Part of a small language model's weights.
Size: width 224, MLP 576 SwiGLU.
Architecture: RMSNorm before each block, rotary positions.
Training: 161M tokens, 5038 steps.
Each number is 500 + 40 x the weight over the matrix's rms, rounded and kept within 0 to 999. Layers, rows and columns count from 0. Numbers have three digits each.

# up: layer 7 MLP up, 576x224, rms 0.166, rows 258-276, columns 112-223
# down: layer 7 MLP down (transposed), 576x224, rms 0.158, rows 258-276, columns 112-223
# gate: layer 7 MLP gate, 576x224, rms 0.162, rows 259-276, columns 112-223
up258:486460493478534473447487470494458466458509502535488484473424531494519428586494468528473457493500396538507476591499483541461567493491438533495491391573472510499411489536541580533529459578432524482456561560530561483506483445505501456538505477540493510488528499540488457509508478500496509545503514511487505500497576564534481536520393517487
down258:483501529518529529503563463500523494509478461497489561415578526413454447525498475530450452521634505416530491569431600545446491532456459496435546492525416487445422498492537508482493422476474476483526507561503488498417523466509488461497462403495425411558534521469459472604547468521523490569486471411453520496551546565523552576500540513462
gate259:513478458531500439514505458545546473566508539477453501550474467504457506532527558471586478466551519457566522504406488488540423420534510451545499489582397505440524443508559486483549476510475566512540468527480587502558491515505444518571528516504547513532462560462500521456486551511469534507467466502514499527583461519452490512497522454539
up259:487460505508519507462500455492537572469541428595504518424560512520536487500464518522489510512497525550438516485490502448526563513516499484460521512438532513478564581445465537604533480440525427526506532435509461572520417490462530446451551484555525442505500499449481547436571488451564447486493495492500515510512565561458491509528471468488
down259:523542545556565563594459547504431503498519459545494505474521494448453481519480460507463481497452469555557543589434479513509525498539544460499490548538538485441518512518521493558522501469568502536524433461498463523480557550455465560478453461515497638484550567559529488504589444520526504495488502499454544531455491502446500518504484534480
gate260:491573574564479526508480556562507567503509585563555538518471566498524449528456501491475513532520580475574520541565557462509494527525449450569508522452507528517457453472535421520495553565535577489530463507505560446533540468532543509538506483516522521474553535504463510445545515492524503493454451495458486452495527486445513528529520511498
up260:518485508561532503498537468459532500491536470479511501509474442520424440501426486631598417515457459516485544465423472448478491524463557473480453558535407535530510510451478418510491491475545461510548504484534542518546535491527513505474445532488491518450480558483416477485478483480520445508511488521499472485439524504468478517482523465469
down260:546428473463550569440445506498480508463570490544484476493558509501516478477519509538529489520476478460567585470504507542510458517532465489573491522478530477525494497561541535574458442494517519508491542485535470508528484492488562563527451484546471585507530464563526522517464543507580500519500517527480456553477555465475426447550461528462
gate261:520470543536516524605536516496510546519530501504499464522552573444550488518494506521451393546494535489423438452475521436527533505545555435445413497531461543541467461502511457486529500505514490503546534530470451530463463435518550448471542518472485542500471476529471527502496497537531452499432419449515495526462537458486510481546504476488
up261:481541475538462557475419548539567559545467497441497509453497472492454473543485532466478511435562497508494570470552528512496497503551458506490548446477456468476477452457458497491451446489558518511514474511552516509542496504486453485491453507517493520510459537465484524531491517469440541412515536550428525431523449510554501483557423540533
down261:539484480455518488512462555508608559551529486452466440521568504464505468548517454458541458494531484577544540511539512476500495502543518524497564471422511512493537484524539423522530567545562473460498474447522541502481481525597503494504509505450462586538482513547445523494497570506419473455516552496491529513535491480499455513455496471518
gate262:521496483457503506494455471457535411508465504513500539462511496496446487515521485566498481484457511529465488468377489558439412479518509459495477465543494407547502503492565460501498432499459480463439531435476466463530493516462535538517457522504489531544492497454467557534532517456466472509545474543528525536508557533477467495483512461460
up262:491558457461551477501529477473459496517492518509505470545502506545492512487532484533426487530547514536477441439503524551498593545491488445523502404481496470472518492464513494449435526455515465533430561478501488494514465464551516455506481494448441509391476508524431488502502452497447514537477534496532506505532420471532522507485551475462
down262:501534473489523558507483430467527491513541448381518558502483529494487534523470481474491471483499445490469442518536498485540462550544463479451490492511576547521501461456511468519546598529508478513486487516489545488497475500490520493431512594437537553489473538517466571528537514530462508531471529493496506525559486512492563477535465494520
gate263:540514503519491522507509453546531479562514460504503474485494546545501427452471546577496533533470560477545481512499528483440505537511495490515488483500488478446419484563522513506478464535473503479476413490518456501473515514521471552505448514429517464470532551484520541538574464475418440516540511423474501507514446473539482435593553433513
up263:498462427494554506509535515521522487515513484434528569544549510523521462505480469583492520505486519475531550399496552525476527497503512552427488516524547471488524529496493473481498474474457484426519558560490490559594498486482523542512490481503505507446515473467484515468526431494474512497490466484477513473462444509494577549473519482550
down263:519535540479549477522524434535441454500478473506563460540519450471483549553497433462512466520530555473491505403576500577545578473523531471496481486491526517513503526454546491539554579553467516507506505460549547536450463538450485459543562457539462508523415491437544539520450445538465460552533562456521468505551487496481515464508487516459
gate264:469435459504485519567502475559491387508512432492475503467511493538529507439460520555484449503431508517511500477521533494492428535488568519569505551554459523516432497509551523444518508466520508468510393489468518447501481474532507535497540514561488484480487499600534524538592528507473584444461529516537516518515594435544499504453518446490
up264:520533523543525493490405544528430474488504450500527551436482510484516490486513548509507495528485484503475513526495570497573445528471466441579488543538474514496443503521464515507521517505511497438516503484516537383509457445515514493500523508517540471506493515425545539475498463495417459416579461427453529601460475447508540493461511449503
down264:453500522521544523472503450472504567468427528468461557527520511500581531521520446509471503531556497477500535510547491511431497519487529493483412549401510543447523467571488540472506507455456475468361464464547514474553449431480541502462514496540520443447472480488515559519517540518507478557597489518509520565488517469469468522525438578489
gate265:549452479505478459528591516435553520517446530476436518479490444530536539545464498476531518458520572482507459457484558530487494490524482500448480550491438471443500528458536476481548485454531523509474514497452553467535485497530480502526491496496449494568523565509452560485522598500498528472512473461477532431492489454577533436524527511529
up265:515541404563541508492518566543599578516472516502471560520441480436461469517428535488537445494512520450509478581500557475490592522508496515520551518489480497575509544484542512554535523471472484548545521489432457462513532474431452545572523499496434559516495501455561528493463532465473534492531510454484469450486486510570519499528474531513
down265:537555427502463502521519499499514541503542470471562465522454501446545587547494475476501479462483526493502553565487429468532564553527509513439451505462472517427499476486545524492544578439556493507547456439464512456516554597486536503566474405522532497430488461453443526506508570500464518517527405445502510582497457482497490547538466464479
gate266:490488456437518483526503490471465557448390499455542571558468518416502388516488511458499467506511499469491536510512466531509528477575517562579507475592459546501429565471547510579518503480478515482580437470495487510479468493584514544493495478480429550457493571467487507460488465495537559488517506503454495474537480531549528415531518473452
up266:501426519486471473506488515530594503585458502573526437509489455476551398472372524507494490504522505505460560454505524524605478507501484521459481447480516502530489590479511522408489550469474473474489473544434468446501517496388479505438522481509496473493519493540560512475464492496503456539523517430569482543523502507575419529444526454494
down266:407506440542540496590509494503538463537512449431552517515477501572588566564436507635458495553532477594425574568480472470491461555510520504505407487544479416517480557526521527527518432559523509440474452439488469437495478504481424481463476604471432469495514488492480459528489455561464430472501512481491516489507486421553511546505513493461
gate267:513476567525514482462485498482454500520530573532494497511548483513536444430520461482528479499511474399499535543429531495470575519530491546426443409479531542531462500533576500506558505460498465421471504467547532524492523508467477501504538568434495523455445557442502488512449439439487499448424548542531565520454439530435451418546500433473
up267:527501493450551565501540433493496465534475592531431499463533477502537489520500461512555506485516545470557506475503457480503531453559535490562444532542513424517456558510483494491553503490444544490496555563471476528538493484522472519545523497467486433631534517492483536544548494521440527520506503430470449525556512464466485548543464511449
down267:534527462460535459513464600425500501594425478533473542527521546492458454487511468536528527464473499513573441569445442497534506485491485547520463517511521492484524549519533497434509435512510489499531545567560510466429519512531517495518510425491435509526540441500485582522514504391508540530400492445484507483496548540512522470449524513467
gate268:542454462577442506524519514482509439584527428510507527556551544496534423494484504490549526498518601496473476484513433536461500535562492534530506535474489509492448446512460513544492449526525562521503434466514528428511566496524499508539477499454401463427445568489467536494485475562509573504472529471573437513496523482483429513528456491525
up268:468411492459425498536434540549455503521523424538554499518483509495565527514448530497497453602479515538502503484565464502533502428520510473524477510458523466545452493476473489541448463518531527437512535476457516420567441528527445495500541532456446552500469563516555576514500489479479508480502498485501516499498449511505478520508478435524
down268:502549525521469479492487486451514547483466452509493546525499491508526508468451496517556417492461513549484506522452471530495492542497559535490524512448485455481505455478508512475528493432465463448447553518487457545506485547536464472524521429435482475466484523465541498591480490519488511540524511431597470477530495466556480531466564425508
gate269:519477516540460522508535459525575410380521500576557486504490432557440556532491523473476470470545586548496503476520548480509497533446485500452493504525484536477480459616486482497461490570507503497554502559449491517486506525569468569491469550497567528454462518481504562499482385554467467512449526554452506509465512508437574460515470519484
up269:553483487526466518471575557517526491538458542413546532518506464512463532517525542501506464536486466506475445462449486479473529517494535465477542556523454492496570507536544486512494504496501455496485506561395516485431438488578474529448476486539430524578443485447520507586446517515524484542457541525552465548487527537482463520548482451405
down269:491497514568466485523534513437549561569484524523517474529447505518464487567525531468414552504465486524511496483514518494451482577462430558525587492501442583507574402488537426468468528426504513490476505452465506505487457516576524494544467520492449466436532519533468561550427488507504506470493534522545464508492441479551538469474495538450
gate270:524527485457489522531497478443578457501496480489550499516502506490516526528509487463497449451509526491557504512486486486430455521576538428504487432507528501552502352486560475448379461439466533459543472492551468560490500486483504512506530501528515514548530463513509476554446459483463444509497557434554480534504527531423480548500432429518
up270:457503464527470552508493499456496454538448540510491507526571495542489476469490485563570583534452474540498481520502526557494539512505523418504481481459526512470486481502479460521509438501573466411516528481486412489567500442480583448564474498537440478477459452513418477547481576548505463494474506451484501526486469539467507476481435451511
down270:392525501584572521503556419477512528514477519432469472449503508494464514451521547549515540484509539440481471507484476500546484506551518526524477526480515465533565555530524482486538511590495462509500463492489482526484496571480474521524519592503492513481590460547465510562631492520482500495519472508516488473492488501547535533504551506490
gate271:444455564474589482462506488511487517532510526495582563502484487476499518524526500533524438479476526469544421410584557609540461520459520533469460467531489549497547514493459484493374462592549491552455475544561511550509480411530568545559534504541439495528467471563543551497475489445530425490521487459464458514454469483449496459423426509560
up271:533564485450483489462522502466471513553545410464509524470557453529462481521481583499514539495477487509575465531540537490522433544548506496538465448417438450526512485522516504501485458576452562455468518505499439457469530510514472518525491510470491470543461628489500535571562475509399519506531479501461520500487496461545537502539456494472
down271:443436531464489534496441490478513534476460437582545523531566518488464508507452554483508529461545483478503535464588452508502435501509466551530501456565570484489515373515529498515576559452540471516474501488547537449453527518493511541397409520488567437479521532489433486473490516520451521530484480548482464587547508428516548466438511467487
gate272:453479492495468562531519522572433561501547494510507532507428424545541490505546511542452504510505534488515498472508519469499533495513482541418431531573591525503498521442535532485529528485487501500476558463534511518542579440497510511504540538437493475516491561503480494471475460475588556464517523435614507516535478423498421406538499485468
up272:534469430512534478444477518397575543486501543529570499447541465472499408470435508527506551505494508447562524431482489557509475471513486475486573502511479452475511576518487469509540501531456467567527543398460538502568471489430511534508586508550503497532455503464526505514526491524456547541577550582526570579538523545525572511534493515495
down272:542535481513536455472495463556463486477459530497498443550507444426498536499495522503503472492553513536452450511510528509453438485540532426460578522458497450440576557557493506483442454498477545487550414483476508517428496489492510491447536441424490523511536464511501546518480517502421482480456531543476510469522582559497511506569493510527
gate273:504461451547506424543476443517504551488459482482498545524465473489452442472536532539543484488500513454477452523476549457460552586515508523492484558516507512502549466516498511490518523483488522422453540514502439460512472518467498503435587485528515570563512452481458551484469503518487573502497496520556477482450482449455524463524469458531
up273:518542447551581424524501470514515463503593497485444488547483515592505353548539511526514467513455454486523463559467529489524523532534492454561467512465518574595503415589527474465486534487515500476437536573411507445507382511548491501525492464499531539484468524488523462460473485548503498473472577505544466426474505489468501509502463575496
down273:553445465535539521509547519498441431525493450559448460518570509514461512485404525414503416557520481460555489494488476483466489563545547465522415477465533507531548503476548481460484553523511476484490553421509470413545473463466443575509515485520525410511503460530483549496450527533552439519467486417484503525386518484464461487523504513459
gate274:494572499518432533480519465461557466540464483560598473409465468433404469445464586403514528514538541460501534533494526489465538497501515564484518559479448568480538541491505524473500496497455535497479511473468456446567475508518480505460522446541505531451516533460518547434516498486469472504535520569493501531491458543493491518482483546448
up274:524558418545480471495605530487493552528438488504456503453455544463489480500566511440468542435468560456496440585449525444560500451478473520540505538476500465491557473474468487500381536525517509455480487482488509453493465518539498478564440568551498497513479474593468504488515480594515453557441532479507483450484419570502489550467478507519
down274:519494553554550477472473542468464511460521518532481503512552517511439475488493496481532429427460521498515495586465501474532501503475557524557497546477533485508527463567524519532526517472437493442533503549521492524541604530500489552430540580552465468557507523495481568486598479446437482552483509516453468539486530484520517460438521538520
gate275:446486465505580535558577503510523529511500497522478482506522459530498491558440431541460583514493455510499523454505425536548455446468491505445460493488514466467456415517509531492530518513535433532518561503476595487549559430520503502489520559518499566570506481464569541467522482506487485516481470564605520523508519476532506482554567507460
up275:451539440589496578528531436488548515484490501431439491501492540516431561486535477494514484452519437437530491448567525504538529449598513507453531469452510482533462528541544495501534498470504525435477508555516497460542445504536468438519500428460475509458515460501487547490520563505500521602497511483440521512558499506544528464484495509549
down275:533528567434479555480497505510474451553483571555485557517515520449467535478588433490498515533485474490575509474489387459502472501492550491487570486502492481497501455514525473499492547519522551494457482488493475442487447506572534511579495510541513436502488460455552526455517398575557450493458466518474544451527485477526510455525477426513
gate276:557491540478502476626523522496583525543500474506530458457479535547510438505521490556440498507545479475509463536537515505499525497610517477483454462471532512433495539461523488471528470471562496472562478511469490547431513478513509482528535512486547428482587465430401592471486447504517531464508489529562426507489531490458601465486493478570
up276:488451480503468566503505408565448474476533489495489477519473552474505507555493489547469502551426498559484578513463456491523526460407511572488442493520467538513505413546469476575557562527593441467479593499526465505508459458531505477527491557532455449426454543455572557500534490534505440500511515542481493546482508434398522460548474482563
down276:445605473518525537467502453541483544493516482494540486530465496518524511511554469453454508509552518459565535500501517482545546451434428447573470468547403499500537515523531529510516497496536475549499497512506462482535496478503499524439574517584503487506514510420524455534544556491502453553510548496457507505419458465503467474551513490510